python train.py --n_head=10 --norm="rmsnorm" --bias="none" --init_std_up=0.0159
Each number is 128 + 24 x the weight over its row's rms, rounded and kept within 0 to 255. Layers, rows and columns count from 0. Numbers have three digits each. The size before them is the row's rms in percent of the matrix's.

# down: layer 5 MLP down (transposed), 1216x448, rms 0.0369, rows 117-156, columns 224-335
# gate: layer 5 MLP gate, 1216x448, rms 0.0389, rows 118-157, columns 224-335
# up: layer 5 MLP up, 1216x448, rms 0.0369, rows 118-157, columns 224-335
down117 099:149145121187143125165091152120104078120112149134099107128145145133094104130154098101124123119101127144112157121127115141161135138117140110109114175126123133105138128095130194136149159124104113160110079108092115105153146159144105150135118109093104143153155112136116118111113114115197107117108112136172142122161116118098144125098092119144
gate118 099:100128142164115127133095158103111162117078106119145128114118115089107146133111120166143119105139114111132134119115135132155100152214148167114140165115069119145109149157110135167109100157132123099166206157119143132111154105152125118124144098159137133116139092107159092166141109122158144178143128109157115072100073110125125124157129140129
up118 106:127144187179114162169132189110104147160170101163121087124126115111134119143109121174165115109139090128127136149156124111135086129096088126145122151136128085090077096132130106081140111145136121135121175131145106155077101125132113164137121135102144174121105145131149115063134160128103107121122114165138149117136150131135103141168156149130
down118 106:125124152171133113110143153130141151086114123127134145109164117126104137146155108159126106142123155116074142137124121089129143142136132129129141123107114159131106123131120114119142115120081147144156160146151114152123162130112179125107163093118135103138123132168145127093131086177149145150139126109172126118143132126127122127117106096157
gate119 105:115102168149133181113112117128141124148127093165123123171117119107112110120145174078139100104133108121126118099123088116108128142156126130100106147123122157128152133107089133127112139059110132160096124121095099113148103169076130139107146156096087147166110168113152116149164178139111114123117126151109127116192146143131118094131112144165
up119 103:103127117118092106147118164144165126099119138091134087109162100117121122089104115143138120154116151099128114157119105128207157129120134124147131113107084145124112159128105127108178111144104162148129172138128092198115151080131153169155065105130158115093156077137108134116113093119134137112158138126163111150076128116090128142112118111083
down119 102:134097101143147113116129096097131141148157166113128136130144122148143092142190141109122144113146124111115156139144158135119135138124128161141090106124106109161125115131159086138156184158093113082167096122129128123112130159139119110111133115180159160119151117113122089136105106119173108151123141149118151134105150104162141137130143135127
gate120 099:146090122128145128129161096146131119125131123081137078154095151095069098112143133078121102140123136105154134129123110097105074129140113150120084133149124163145142148100110118139092125100167099139147137103161122130127124127126149146112145117090130153083157134118137156176165170081139128118090140110115171130109118087136138128197148107152
up120 105:085128133111141152109131121134168106120115103139134103128135162096102090133120148130140114173118116076112110130102157165122097144183121113138105128149154162112172140094114127134104046125111138115153118100160140140164157121118132104113109142158134121117153130127188134153137147118142169151084136189147123122131114129157139127105182096179
down120 098:133123139110152134123128085133106144101139136125129114112106161131104133138155133156131089118097163123140150151146129118140151133164149116106161127127097136135132093116120158154135105115141111128115118149133123117097108163128122177101111092110139086101127143102113180123131131126142144115089101134092112145149124134142171090144164141109
gate121 098:110129125126179137120120132078109119153091132136149118093144107070100148144126130096142097124060090114134142145129125120140107139138121147149120122161128114103152156084109115131114102134130151169195094153140171142105100102093118141088163122167119139143143162109159121142127114113101160137133158162084134110154107118166118117112157094144
up121 102:149102156114128139120131116173136134098148122125199124153131099133131088150101153132099151124157123151171087075112107089123149128115129113144129118126102151136149116147148118162103186115107145124111125246176089124109123144098122149121130149156133169134131132136096154137158140103132150076144111137124105113092078122140140126124075107130
down121 096:158140079127137128115136149147146164064131140143147099145115132141081133099109109127129129125100122124149000113135123129117123107145081086146131165128146149125151149163169130156099117087169136140110128192139120137123144121135110082097096115112130159112144064152100154140148112106145147150101124138102120157103116101136126130123102172133
gate122 096:151102155125106119156096192142121133142109112136165125111108142085124096142101095118134148128139136147154101089111118112169143090130092129135147123144144151096114105099181122142101135105095114159121178230160107129144116128108166137121142134145119174102094126138129161114155163106117137098133079140114126139115148112165103131119121121118
up122 100:134100088140136097150105135110104115137143136106172125116136156123113113166115116091125135133116123159144122084149125124080126073125082102119122123096141137120154164098149128106092162151147131122103112157152129144135112149116094139133136140172078118138167156137124143129152137139151129139098097114147083107127150126171057163135118129138
down122 096:120116122166134126108100112158108120150144160154109165146141133102101150107068071111142135128157144113123094116093133114140102115131122015139141136041128115144104152124120120111126112105135121143123135136177106121182115106106155124136107118118133117125109113108122137148115163144102121116124090134125118180099131130142146140122132117148
gate123 098:115115144083186167160102128117090156162084122091121157112103106104119154140156174115183114143118148102133125122148157147125122096139100136111175120127114138119131156098119104174165136135107148153102165165141118111129149168199096146090129096101129127128139146130106140106121157109177096106148141122105111149097113088129122135122121155105
up123 101:105166095115143137154131102143151145093081139082108092122089183122114145127158136105167131109101111148116127106102107153139120130114152136103113161161103095152191163146173119170139105132087095152124152105154123064153134097127174108127099111129104089141124100078152171127115104135132110176174121128127134121129124065119112115118158157161
down123 102:118143136109152177101116165127122098116187141109120132108127118124172094131105154107142138152130113120122092161116104148164108132150103083118095123133156140110089110134160153155120088135095154134110129081171125114095141045133124114130111145083123133146117149136140150099146108161148098132148109112130141106090132123156093127131128125157
gate124 100:151126129142133084139113106094149085102136105130136153123136117131103104174143098112182152102144133116107125128111170161128138088093122130094092100165114132122140190073143092090137135109152157140149151133167155131095124172123099170131141118146129119114145087132089158143119108121103101086164124097120113162109109109132164151124133132126
up124 097:121116100162154124117105120122162056178120140107158115154091124135125144104127167150136170145145131106127109120158121137136115152077160125120158125150144109119142090128111167139134117113115113131105105090127147146142140116126132122095125129113165150134095135063147141146107166138137162118121143105149104141123148127116151154139144150154
down124 101:097137139137146150133148158119118135144088073104124151126098095086107099128139113174151124166117130103124127136148093097141120069159128186136129090133121125086127169099120113130109139071124100119092137143120141145124172149112141136117113156127146130082124138099105119094109140118118122096141141132125180118143129176128162141130112132125
gate125 106:121149123154150118126195127119093165173131151177121158123170110088132123121139106161131109148082156146160131116121161131137118138153104110141172167189164108097108127083107122100111167145131101124135126146106075132109176153150088151107125148108118114136120155138103136117144122156166100122120131134167106154149140123134133157157086104154
up125 103:133120118152126087119104115147116130096133111113131141121135120146141185139161111130091132112139108098124126106147135109144089126086137140119129133095102114124129081102120164147128142105149136131134130144125120088077126110151174123141125119134141112114092098133136134145097135118123145107173148182149133115124117137101116105141157160102
down125 100:079145117138129127150137115136133142117129128181110106144134145160136133173117087138147071123096149163098105142098138115090111128138121126123164132119124126151082148141141100101124150145126100107108122147116062142123171122149113173124143136132129114152112154111098095121105162137154140113123150142166184129151144155099129157137158155068
gate126 101:128123118090132126128166089109121129104154102138107160148171136097133123087136133163135121098116088173126116105108119125097098099120116124131121125124156105184134138126154129156153134112218121076146148150098116110113102138140113131133132099162103138139140164162106121108139132113144106121153100147151105144150107078129100106108135101089
up126 100:121154123129095122130129158117128159167150136170150086118118147131177098149121119132124137127120117149094138162088147128122125185091137155159110063096128154107135138141115159123143115107125122153141133150157128134111147114095113120100098092139125116078083164143123104139151131120135123109166098158072125111147092145110139142137088104105
down126 099:139146104138128099127138084132137123162161158124130137127113164145159121132121109115128134090144129099110136110160151143166125117132151171143157165132137143123156105154133142104111162163122139161115136112146114149124116123113133124089121131093108137117106129152155130162151104117128131140101147109139144141163100160134126110159139093111
gate127 105:128134154105122123127101144129057121158074120127119132158132139121129107099119122087109152137139116146158135168127110143158059139148164121101103158139131152142143116138111126097128150130150124129158130146102044073139106095150142119118114116142064166150142123138145139138102138102071110146128156075114181193126150109117116105098154121120
up127 102:123123143122123149134105172160140101114137143156140146155105121116136124149091110134110098115157119121112122130137130126145133160135086139155118140070116110137112146132103141104125167094148127124124135122098079129148144121110077202161120117130115162113117138148126170143166112119119174119136100127157123131151134127091211127089148140135
down127 107:166119093123147167140142159130138152150114118185173099127148087104099108113059131146157144102148135094123132061108128142149154129110153172125110101184098108138187115117131111109113115107116103127116151119152087174149115114144118090113152145098139083116119118132134145152132134124124115112078131151175116132120124086137077127109141162123
gate128 095:152154134118131090143104164120116122130134138105131124110116120145145132121155175102132109168092128142156124094130118089092165122144117127146139138135122166104107167108103095073111153135131115132160124118115117141110147130133120116148151109144099132146149123121065158114176127075146116141108160127139124172189101068145125133132143127119
up128 095:125103120136129147131102155105130131127121116093107128134150088096148118120122178144115158080146104144071107151095099136155106124135122143108160125151127135143108128141160103186138134145123140104076098137115109128139131147110089127075132139118124141145139142135126099140107151143117192139174083162154126138078096124123143128101162151148
down128 100:095121129128149109160108136152165112120107127114133094120128111126158104123120153119105112133108109137121139127120114112143126126171124203119150128153111150086115152078153118101132144127094124122133121143120103107134111151148138108115147104090088175067127128115069105124122142090142149131123134198150101147128119124133158109112169115157
gate129 112:102091110125135128158118156122100142146136150109089114179087108102086158150103127138139123145139074175132130113143076089122129119108120126150123153144151119130104094091129120135122091090165138081128129216095090165091107093133089160168134117124064151137139097093119109117142112120132125114144143174144113163163130143092138120139115104151
up129 105:120109142124130125098100077134135155131144073150127112128131135165135176131134111077157137127124151129132101178097111108095191102142132111120140139124161138109110131152133127130088134164169158075123136108110116134089150139100149132151133130111139148143118094142118141169129093098136142126201154081113139156126139139129154133153106155158
down129 111:156136127101144172143162128150137119110112155073126105158052135107109153133127144121111128070132130180151082131127146136144121153113159146135130117083140145117114099116152122163124080144161175107188128131098133134095154104159135176165124093142126103103102050113136121141163184099142133143100119171145129145094145131093134116132116118157
gate130 107:128084155117127156125123149124075152149149159148132150118167124141109168144125130121100099112125119117152137136136136138111114123129138138143126131090134129123060149139147141124083136143157084135136128163128144152136120118123111137123199137157117121141183114126153109171111095136073132117136110125121090112146129117098155093120111109084
up130 096:112178092154134098139151106124171090101119093136123067156123136150108101126174151100137162163115130168124134099137095106112160152137117114133126123161151132145163122172132123087151087128104162130128123090146067126148131153157117119089117109111133130131095103140127152097097181133155111143143137098123160134121141125131095134133133148114
down130 083:143102092118157174115113150128096128127132142133105136099126143128145112125145099150130122157136137119101146127168125120116132121127151255096122146131139093119105145143170123097127140151131132129139140149165157124120155108135100127146152125152146148057121163125140107091114117105133112128140114149123113096134119121132147143116174114125
gate131 095:130104112128163095159121124106133099129135152128137113152170124142130100137137148098116127110150146140134101145102128076107144141106109163134093065134148126130128084134156133130125149202124117117139128179147127145115146118128127161125126130144118124099134112154146158111078105088107111120172138133112101229132101124107071116162119110146
up131 099:114147127091164118148148122128163152138128143097146117149083135136132134111080130144123139114156101111136135116141109137105157124160183133134118141092132126161116149130106118102097149163149159109125108075100079123133096140129115127134123126115104136147082097111157176156130129134110157136101138146107124128157147090093164147142149136146
down131 101:111156128142084135143077131158124136101117109114142118134162129159135109153150137135178155118118174150111139137155114119096098105100158088122167183124176138128103080142147143086137109133136158139109132115091123159101124146100117122183166137123121121107144117116109125153137166145182135096122164121157148134181175122080103103146145131168
gate132 100:160155112131136122141137125151103167157120122120137122131149055111102157178108149129168138176112105119106111107115061141171133134144149129127150136135149130125127120119078143141087135091133156126114213172117143156152134156093135178100115136132119135067073131164149138096132159110098161093120120126136180109139135122111165154113152101103
up132 102:114143133110189163150117129127118165158127099109161141142094137130129101141115144118110160174118112122121101117119135111143083115125132134133122153158075131120121125129152162129104142085090155113159166154109082122140144146138135092064140153172133119111088144130110135173139130125173147075160116134104140121122146106123110149141128139096
down132 101:153133083143101092131180126147099142137128131112197159129151110108116149143158101135147150164129151128098133130112144140128115147144151118096131128198164106089123177117168179095118151105149137121097120175138117168112186097111108135135144089166137106106118140123096138108114079068126152138117126165122083101111147137136148138124155107147
gate133 093:114129149133132149138113178146112148133146112113152140115141153071137131100106138105100116115113122119138114134098130137158127196149125143112143087115114136153160157139104092122138150117163148117116182156132105097144125129127130130077132142119038120130172152093171157091107114128122162120132108132101123138117123117163106111153131108105
up133 094:136131135142141159130173141133169124113180126119103131088090180124099139108176123125105144131152142087114123108164130089121124111141140119125091137148115124160136128138114129166137133124128173122152132117156103091134158125144138106171157118115105132165089155125197153110115154140168093116128118120130118145157099150146127149173089116076
down133 098:129108099104126124150134113135137133145135113147124136175116103137131101141104098115170166146100152093124085115122111089094156084087103102116135158116145115115068129129187176133130111115107099156077106153165109160080089125091116169113187125110147124096139089099091106158120132120125122156116131159137098139123094183082114101116129154129
gate134 114:117153110122113150162148136134144173158128131109111137151100152105124160158151086065155135137133095119131112122153142107145093150169130133162122107101096200147126122092142137167127104120140126134131105147134125211140114147125157148120127102140109158126159121170091105131113135125130118122105157099087121144144160071133127119118146136110
up134 098:098125105146105129181146127149116096125132127144123144159105130121147153122152126092135145153134121116095123129139121129124138131118139126139133120119146153119126152097170138150107171175120148173139126115079114152129156112160135180122144111122098116110161111109068141120145120140146139145142144101146145173117148152097095130130148137081
down134 090:169107100091169114086125122106163116127137141109130154123148136120145143151113131179145128071135128151104165123144141114156127123082117199118076135138171071132140142149141099126111112124105121106152118133178087101143120116130107115122142138107153143165082142149175117109108111150117127148148110108144096096148135157094147161151097154172
gate135 105:134102102145101138135131106089136107128137138155147112140166108144124095155167108120110172128135095111164133112133089066120103149111125116162112099161139123091105172089109090161146128139089098135101123131149167141134133127105087127177122121124110149116090154131126146090122140096106113150130147080125149137091094140168124125180135076123
up135 102:127123133119133064136107156144070108131125095101103185105082134110122106116147154145168168125154148150127151185145114096108122165121101118112151170100120174135163108128137114111109127107090158123169128101130153081139146167158122107113112118106113136180126123126083130113122142184131098158144140156143101128128162129101088159154117132180
down135 101:153122095189138100120109186107070121129149144150103156137147152153131127148110152134155117125108131116119118150145088136083121150165153139052126145125136129159161152125118150112124140158104142151150100149122103147127147164154122111115143166094113138148112091108100083146135174154126102142128088179129098120138157126123122113144149104157
gate136 099:157115128107141132142136147103107168128105101122153113109138126073125129117142129115127083110120140187115059127109073159098097095159168140111154103145150121116122129142109102146135136113146157118091152133109105117120134117146114120123111107099131120143100136147115107123123159103163140094139105140120098126150117141144144129113131099120
up136 099:145108131109138105130110123115140147134112092132108122092130140144142114105126136137149089106129146178107106167135124157111137103148173113076151129101134138123120129194113141115125100111126159108089149117127109103124133105160107129111102110082116115139102148151106073075105139173164152139114104126093084110139138150148150119104109100133
down136 089:091149112122110097143109079144112119126161172144108127128170115179106129121121113146132139144120129095188147117170156142146178089110110000127094135098119150158134137113106163117112143187138108144155102102146155161133129131136110162153110116170134117135140105133161108119116107159108115134142123119126143127129106127140086151134118130103
gate137 097:141085120111156078152102139108074111135131120154173094123110117162131193063168116108125130132169127122144119145074144163120131139179127159117173147170118139119093174118124103120131127133128172138102140141102119155161169170120137132154182188144116160143177111109104118172104146102150171141124111171134103144144141170121137134141072118099
up137 096:104082142121132100137129139131108104167133149149132123156164122142087135119084140109124087093241140102094132151129157151135149117126097131128146194123097139097087120105109110135113094136097131117124123145144109163085142122080110120139159114113172125148096082127164128128094108133144140141114101126184173156146144112160177087119071116126
down137 095:060099160169141152098087083142165129113107156133127132105107119127125099145096119150146104119136076164169131134158147126138081105134092121130140141159123126155138145156090122158122139136092133098136145114182142099090100104132137101127104135145149111114136160150143121100129121104073124123128117147140112107133114113197133161125184113128
gate138 098:129129125137152137159131131093090113125162102129137096154165130093159113114110100121119163090127126130145087143146162116165122147129079139148110078130143116115121164094140114126148131172145150106115127122126125121142143126136112135119151115154137137089117071093106107122106098149157136129131090141143122126107150133123160138158134135146
up138 101:136088150138124123124127138132164153160128131142167160151125132110133146118121118105131194096112098131081127143131114143129158143123101092140113119149150138134123159100120120092138095143149127100143077097123136168115138106073120141145126143084149114134082117138135151082121073131128087123114116102139104164141079083144104152174173125117
down138 101:128156145108130139121124178124127155128114152130118156093103130096112085112132107125141159108093116134172109149122135120147144148132160123103114137150190099147108121142146096129148075090141090113098132112128151090183118102103101074129093125125132174144125117103148136096138105130110129130116119141109179084079086145123138131108150109076
gate139 102:132130108093138114143134088130130112126092178115165150135119072173107176116106134146167143077144135150131111141127109108127111144132132124110139123103134151159101143147114121145138127138132119127117148203084115148156123102064139120135101130145133093083142130143151136138113085110121140124123144128135121107146122141158128119126123113103
up139 105:098129137120113116157128130112118130140099110081199137152137125116127140106117118129162174174113137137138157131128121123121108103162157176101142146130113161134116124121142147114114115126157142124106157140133144122105131107108149124134106127086148095131179096132122106165124104131124157135119123124111112072082141138116066159149132107111
down139 103:123118112126116100102152094125124126173167092099169153138090101117122172125142131162122124145103111145111093122136111090115145088135137107098166125121102119119134144123134139109114171167092110105127135107145127122119157147109094131125126095126109146115130127166124114085097112093108120097146132103123121158170148069087086124170167154124
gate140 095:080080132111164133159170107097107110109136151150116114117129117134095138146151129099127129127123180148115124142137130105165124091113158148150177145121146164132110123135106126136173098087123113126179144143142123108100118127187133086148149092124143128155124137116131131222102107100123099122157094139154157129158080097131168135152133138111
up140 097:112126106122151130147164067128163133115137143117115087143133126133147159085113139101156140116131156155146151106126136137184118131132168143123167146085154138125124120171120153094131099148148117148116175129124102105140122102123131129120101124172155061100116095097152104159136100127151186111131094133117126123113107135126130082152132123086
down140 092:151144121108135137155142112157140132117092114117110130148080131147158129110093103125158123161094126108104102130134120123145107124130161053108142121154141132120154155115135138104114119137116105107080131114107122125112114132114173111142111158103156119148135107081143136133114139160097115119113156109083136124147079077147156118097170142126
gate141 098:153086141166111144110107146092117137127126120169143160077146129102120112079109089130103157131128165113122130129153176154117100123128109127129125204127063132121091114120125109134116158107126119093159101128125112113163103157157122123143124138133137134108109119118129112106140161118136091134112096150124104114114130125106147129134093113123
up141 094:120135171140140114115140084141111107144173148147128097140114150176186132120128121107133143154087134110118126114134130106128160085104156151088133151164130104104100130136162102108082118115166111112121161100139155135168108133125159114092085162119125128143109115145128119114116109111111117100138138135122175127142147127093083145118135134126
down141 100:124108135145122162107147120115154113109098159121155119126180130165132110139135107087131076086169151086120143104149122138135100140136114091164178137130078126100109149185129134101209107140144140144150107102065107133168086110148127086148132111129134133121149108141144101105139138147126124153156135119106103099115110085126136162125117154125
gate142 094:154147128114129141120151144118125093146132133141133114126084141148101138093165096167106138142096154119107128111090122106149087110144154142131105156131123124130086112127158129058168201125116108128138129093127125166129137142111082107187132157122118144112144104129114122131136090109067109166120132121136117198145128124122162091114175110117
up142 099:147149089153131129156132107137137170102141116098151149121113143095135153111127111087156142120141102108164108134130131137108150143112133136151153117096117125129132154151169133143120103151161128136152107109119140142151130125180126146132125104124124067129148163115151142155070142111172109087142105124127112086157119112137114188122162158128
down142 093:102126140101148120124117111141158156148127141097168164162135129120121172138132122108138122081112108105171139161125149166099144165088116162117122106100154070148123124157132125105091102152144136126123123117086125127132100156090128105135102081148100100155182157180109122146087136098193127113155140129142075107148103159122071137138119134166
gate143 109:191123141139140116119117153108107112160139112149179133142156114135185166111126106119120152144120106081123131117121136153143140130095126147076140117182135133102150139120147137095144125116110169167110151124121141149136131121108127149110095167157144136137114155130130132123136133119096110083138133096097087147110118141157147143124110119142
up143 108:086118119122121117137169079118150207150117120091086132106182112172125125147149126110125079105136116134157145106165122096142148119155113138107159154142151123134147101094122129134146111153134112104136107128117119077088106152155131130100174129140122168155113121169131123117125138106127123116112118128128155089137085133167100118092134150118
down143 103:165128123122126127128101149143162094146167140126164142106153101136141169121116046116119178115105089122143133114109088154152150121129099155086140098144120123118136129104131141101139105139107164166140119121136161154101079163138158099107103153144174159122089170114137093153152122109096093101121144130107077113109098140147138145107147132092
gate144 101:168116130130145114159085146104094144149143134147112106147141104115128167145128134122130148119132093126111136107108119126129131097119166161144144191129159129112077141096077129096092095134176103145158137109132131157118142160121136150101138147116125119126153107111140146156147107090112137144127149128129132166093103132116146140112159124126
up144 100:093132113130151148105112115115143114078118142118146105104082140112060093108136157135135109073107141109157115134140156117136108175141092100131109070117095136185151115161133109164141142105108121078113135150169133119157097112122134098124137122121127125144117156143141163138119139141128112120152092121117161078125135082147132111126107093145
down144 097:159138111122152133109112144123111089104122150150129163144132167113090160105170141145144103028115149152143107153127118130135127151148125162136080118120127180128128121145086152062128110123119088127176150139162143135119115162119138105142089161095107143124120159143182121133103143128113135127124147154133182095103099064145139130141107127112
gate145 102:103118103151117147117134122158139112115121137143132102119146103093135118181151138178138110136099133074117132139126098104109113100111105153153097156142146108087199130136100128109146148159167123170118102119090117109147122135151155116112118153112128140127107142090152183131122192122127100132142143176136163121133087084133140133148157122151
up145 099:123125098108119165094102145114083175087164109157104107086154156119091135149129084164117100087157136122187145145100164128135092144150116138119133136138091143118160107153128137158174121133161154121136129141124128098154132119163063103146125092087138067142088173123207137147063123143171131156161118154141113140146116126129133104114128161110
down145 102:116119136089106136133131163094121124075134083122137108115112153118151125101139134155125111119157107146112151139118122103133136135148148113113151172107137102107106117032139100135095135103146121120144157117101142097111161154116110115093075170134139110168096127112099124133142097129132199067132119160116138106123173122109090172122131114140
gate146 101:127145111175158139105086137145094132126152151143147150107116158126060099139102136106123160128120097127196121143128146105171125081102115150167095166111116093160126136128112067114102150170115130203163145128116098160145100096144153139115132170138137123128179103121072165132167150097135140144098146174099141138150146136092114094130140119104
up146 101:102132107153097099107137125110152116139094119088140054105106156164128117109113097134124119145098131128133146133133095087161130127156125105136096124130131145155124127114146154095118183143118119112119108124079133122108152107112100137141152166183109132123114093104136117131192101153145191149134137113126093114128118108076080140136126113158
down146 104:097166131133130172143093115120106151150145121083143091143112140115095149124111161122092143150136110143152151160082119144118152114162085137137119138139086107154149105136071110074108078161088103144163155136129114154150127134123129110132140091119119124130162068108119126122130139119138130125116137158129138123116141068095128158109166150147
gate147 101:107127217136093129122091121128140152145134112130106147131127121115124146137101097113120125115134130077102159155126141127152094159086102134135068129148129161182122130124115111140086123112167096128155136123151152134141092140073109121122198164110141117095140144157102157092170131109136125137111127123128178111148119140121087180161150125094
up147 097:144150125115118148135136136088151107090078110167078117104100151190147135125196140150155147139100132135143126146110111137091086109091120138179121148125069155144129139129121116114121093114129127134118129164133135150114093138117129127195133119087093141146163110125173144109064166143153130128152124150096159149134159141088076094149125145167
down147 099:168130126181129123129134126161149128114097164092117150185163120078129115136122120142108074098112137126127131132186123136146137152119154108133132091140134157123120127110139145158177100147129133126099118130111110167173093124108128172139128186151132096091154122130124127149124119141152150106127109088124123120175138139145158142151108100135
gate148 099:178089140106090130112131145147098124153144125123138131138194108167139147149128106163161115117127085164118106101095132134178129118095127134133114136151104145151137133111096111104126119116123158132113114162120157111136148110132136135113097146069142123137127092154127116146109127119137138134137095117111133167117124132133120137115076128105
up148 099:117103076145112142127118063123154133114140160100130124130153115113105119106141149098119150090082125104100111129124114171120128151092093099147154129142123158110162124151115169135136149149138162164119148156122117165110108144127110121135166131147145126147112112129171094104104119145082109135153167118152082116115131131143165136156115163094
down148 102:118112147138177136147121122132088126143107110125080196102159125140102115169083110136125127099153138136114214122077091154145133163136082128127122142124104148086103126102102181139086136120097110172151130148113074100139126109089152148085147118146139133101108102152132146162107122117142178134097103171090096134139153159112122158104129097134
gate149 100:124121128131140094111137157136135080094109151092137141154082147084094151135147093123118121135127130108109149146127117082167106120109150145150170164134122132107084138129143097154154159106130121119145164136089074096126141138140108140154164153092141111131127129085108162172159123132098122134154096143196108118139116125121122158103128088114
up149 097:125128189151115131151108167120159107130127119107115126129150097137145149143114128113131171145120068088125123140149132109165085126192104123156148151133144142118121104137073136121117075132156186094107138103111113111108139135117128108136158115137118109113086087136182063108153073123118158160144113157160138152116133132103153115148165173114
down149 099:174166139143091124146108130131113060131108131143148118111088132124134125106154147149136132108109123141137099105178161099124113134152071047141162117115099151105099134096133153140148117137078142106108140085155130104101123157129163159164125147129111087153105113129092090108127128146100096123137127108167136146165110150134116127120152107114
gate150 096:151108103132164136094137163098153101115103088128143095140129134157154137121120173128144135126079115167167110108129090127105137173107089133132153134120072143136155138068105128113113115113162150158104095137114123102102107176132137144120126145146117118157174140123127139103156171128160140087128151126124114117162139141098123106129142126125
up150 096:136092115149129125127116161119158084129124148160140155160114154130147097142150146124128085104143157145144134099119162131135117109134125126132157109146101137122125156136174130088126169146160143092146094147177105152105156123113101097138110150128127117084143109162137166115171105130127132158115149109141120126105126128136120140156141096117
down150 100:083097127145127189117152152120114119122185109112145173138137166131129142134117100124174105116109157119088131129157168135124128176109146165117171144143110123106152102108130143158129138096112111123109111101099121090146140102120143130137106150122132102086146154145121112121143122140135130116135097118148139084091140128096150183143099157095
gate151 098:113155118119118163180128116124126157123129106133096160136151095103112139112134141133115137073112122101146121181152159150140115178143124145146151143123150098156161087083128074143142143145117083189138160135121108118103129106190122157120147133154127136151130121104113159142121157128085148126151138146156102129143149115145148097113082125133
up151 104:092126111131151118101103159114131122105096144086133102133126153107131128117134118099152127118111152111144119135121142145124099130165127143131137132074131097136128171141136108128196146134138125085119129123094106142152143093130146193103140124114103159148142109100087081203113139120110158187089148100107144108147112114114081125087122131121
down151 104:135163084103146188145106124092151188136123118118109191157120114148128153112132170134119128121141147140137103116154137082152131149146143138118137179063144136152163119131158077123114099123113111099119108134121172092091133136142158109162108128100138113130084104150113137134065158154136118164151140116142111085129119150118144122149100135148
gate152 097:145131091124181097123109116110108107116161166107156145090100128093150117078119110104144130144153153119097128135142146159131115131080159139120140146098140173157164159086119106163146118129126098136152111111091100160116138209101095172148151121124159126165090118133053092124171165145135176137098152115134082135146104138146122119142135095138
up152 100:170122166102114103159114114146148137135145132118113110135096144141110103124149102100150157139084146147122164183126137152157119082095131148117134110105183162136115147152132097128152113116124108128185144087140134132152108167114116162153124144106146124172145133162123117088134155147091106105139105104114094128199118151184100134163148157113
down152 098:121147164126140170106136122120154102101132127133127122125112093121079146137120107144134171133134136126123146152135137172145099139152117132146112126100093121091077142104124156119124129105120128141151085127152175126134123078123177109131138113146142128145091125140156140176127060161149111136135095159096115132125175169117128117117154129128
gate153 102:154100121118081139103143149109115156176078111155133161117120115076144163152153129125089132107135123160124129120089123155120145166103127156080082162099099136136104133093082109121115161139144113148138132111084109076145156128157166144129147142140101182154141121099100116118125113128144113104100158108121116180120124129116139112091108106130
up153 096:120118146114120145143217125139124117128067124127134144168132135126131124123095106085181114106159137149152115116112095109110144130165077117156127162091125164117123118149109110149116080120099102143139166158135125134126157097117117126107115115176124142144118150169083130120122103115140136148117118109081166120169129145076106131146118124146
down153 098:140156127108180142140147099160170135098157127098146135153124103138118136111116137100152122160112113082133146094141148112158133076156129069142129119145130138138144114104094118111131091144093107099172122161099140158120123107110081159154176154115121105173126117141189087135120117132128140099141094152121139138128133089188131096123103133092
gate154 100:127119130111140149130121125099091095157145141124126128104150138145119150110157118152127103133139117109102134155103160189157126126090149112131151139104113154191095145110114086103108141127134106053148116133129119130143115178113110131135143107081158154145136182140135111149136153084113120118095119075116136175166077124153130145164079125130
up154 104:091094153142092097119137187169141130117135146133143144123113132095163143133141108131150131127097147121150143130133133105111157134111100131115152141149110142128075180114189117116122139107132162157153157132136104173084130135093129129132140125137158125133162138133168145086128090142113139125107140095147162133140102127117138091140143136128
down154 104:121121108135152166094147125110109118134110140143113123101129115124110178110148129193141111135090114137120134150112154151097108130142138147111118157130163091132126120113145103108118151140144152094113113097113121140183117113120139149136128107168107116163137147095121135118146114141139094087137127093075161141149117143123124178149095146145
gate155 105:102142155153128148189122137107086172122176128079119153167138113129107133151122096136132115130146120104139141125167120088172131150122140146137118155136164184179140128094079115122138125157120171150152141147110083158121108132121154105115126163172113208105114073122114143123138122102157130147107122176139167126129118139128129121154181077159
up155 102:094174145122103141105142104151102086141119129074056151125107136140122091159124108155152158091172162144144137113095120123086122122102087129150084129077108094127138104133163135175073138206123172141130099127114153124106119122112115073115147127149139138179098136140144125154129133149124150113132150174136126118112151149097145150100126141157
down155 104:109165150119131130116135118140139110108086130149167126121094138128132194139134102115123108139135183125157077128112109078141079105054097047121146120104131114100153136117153137148129133150164128137133083142122127112159130130132138160173114115159101141174124127132148150170114150140126127115126106090132133136111129122147091134090136140117
gate156 102:150140089148132137133172153123140115101129178066124119166184109143105183128130136090146147135082111134107116109137142150097144117119125120131122123098118140091076121133095132117119082151136117165099148136151154119114064145129113110084145145153081121154127112141129167131145158114131112126096123124112150123146108124140163108076130154095
up156 104:120118145139141130127103132124123119126103111082114116105128120136104074118143137153120178134148094111130125149122090105133082135137176112089096108155095131135123114166124152150120159093137114129166118114130116111141123116120090138093145104124145133126134148142149150111122102124137117139152128129130108125080099076119102120142135145116
down156 103:121109165150180103124161117109177131139119158122130129111122141115133116142164138160101151115104114104128158107091124106095170125123178148121151128135097131096103151119117150105106126116121134116116159130115097119106023184157125094105149102148067135130118118165140111120131082090103152120135117124122097159116188094149188078113078160129
gate157 103:125140145134132099110096108120146115083113072118139158106126140125130107128106140124113122105113129110163144091126118107156123155132104114110137123142112157100102157136108105140077145137117122134185148164133113128109109103121139159115136066138108103146113162142083134156127142105137133125109106126130115101121143152111117155142140109107
up157 101:100135133148120134139137129153128124120097131102134112145158173112099131137121100120141101143082135133140126138130118133128118130110093115164167126155122153137168121106139155151174139158129134137147127141143134139134097113138122136143111142148121105135123147187139090144118141164079121152122151107120149091124123157119133157103118134090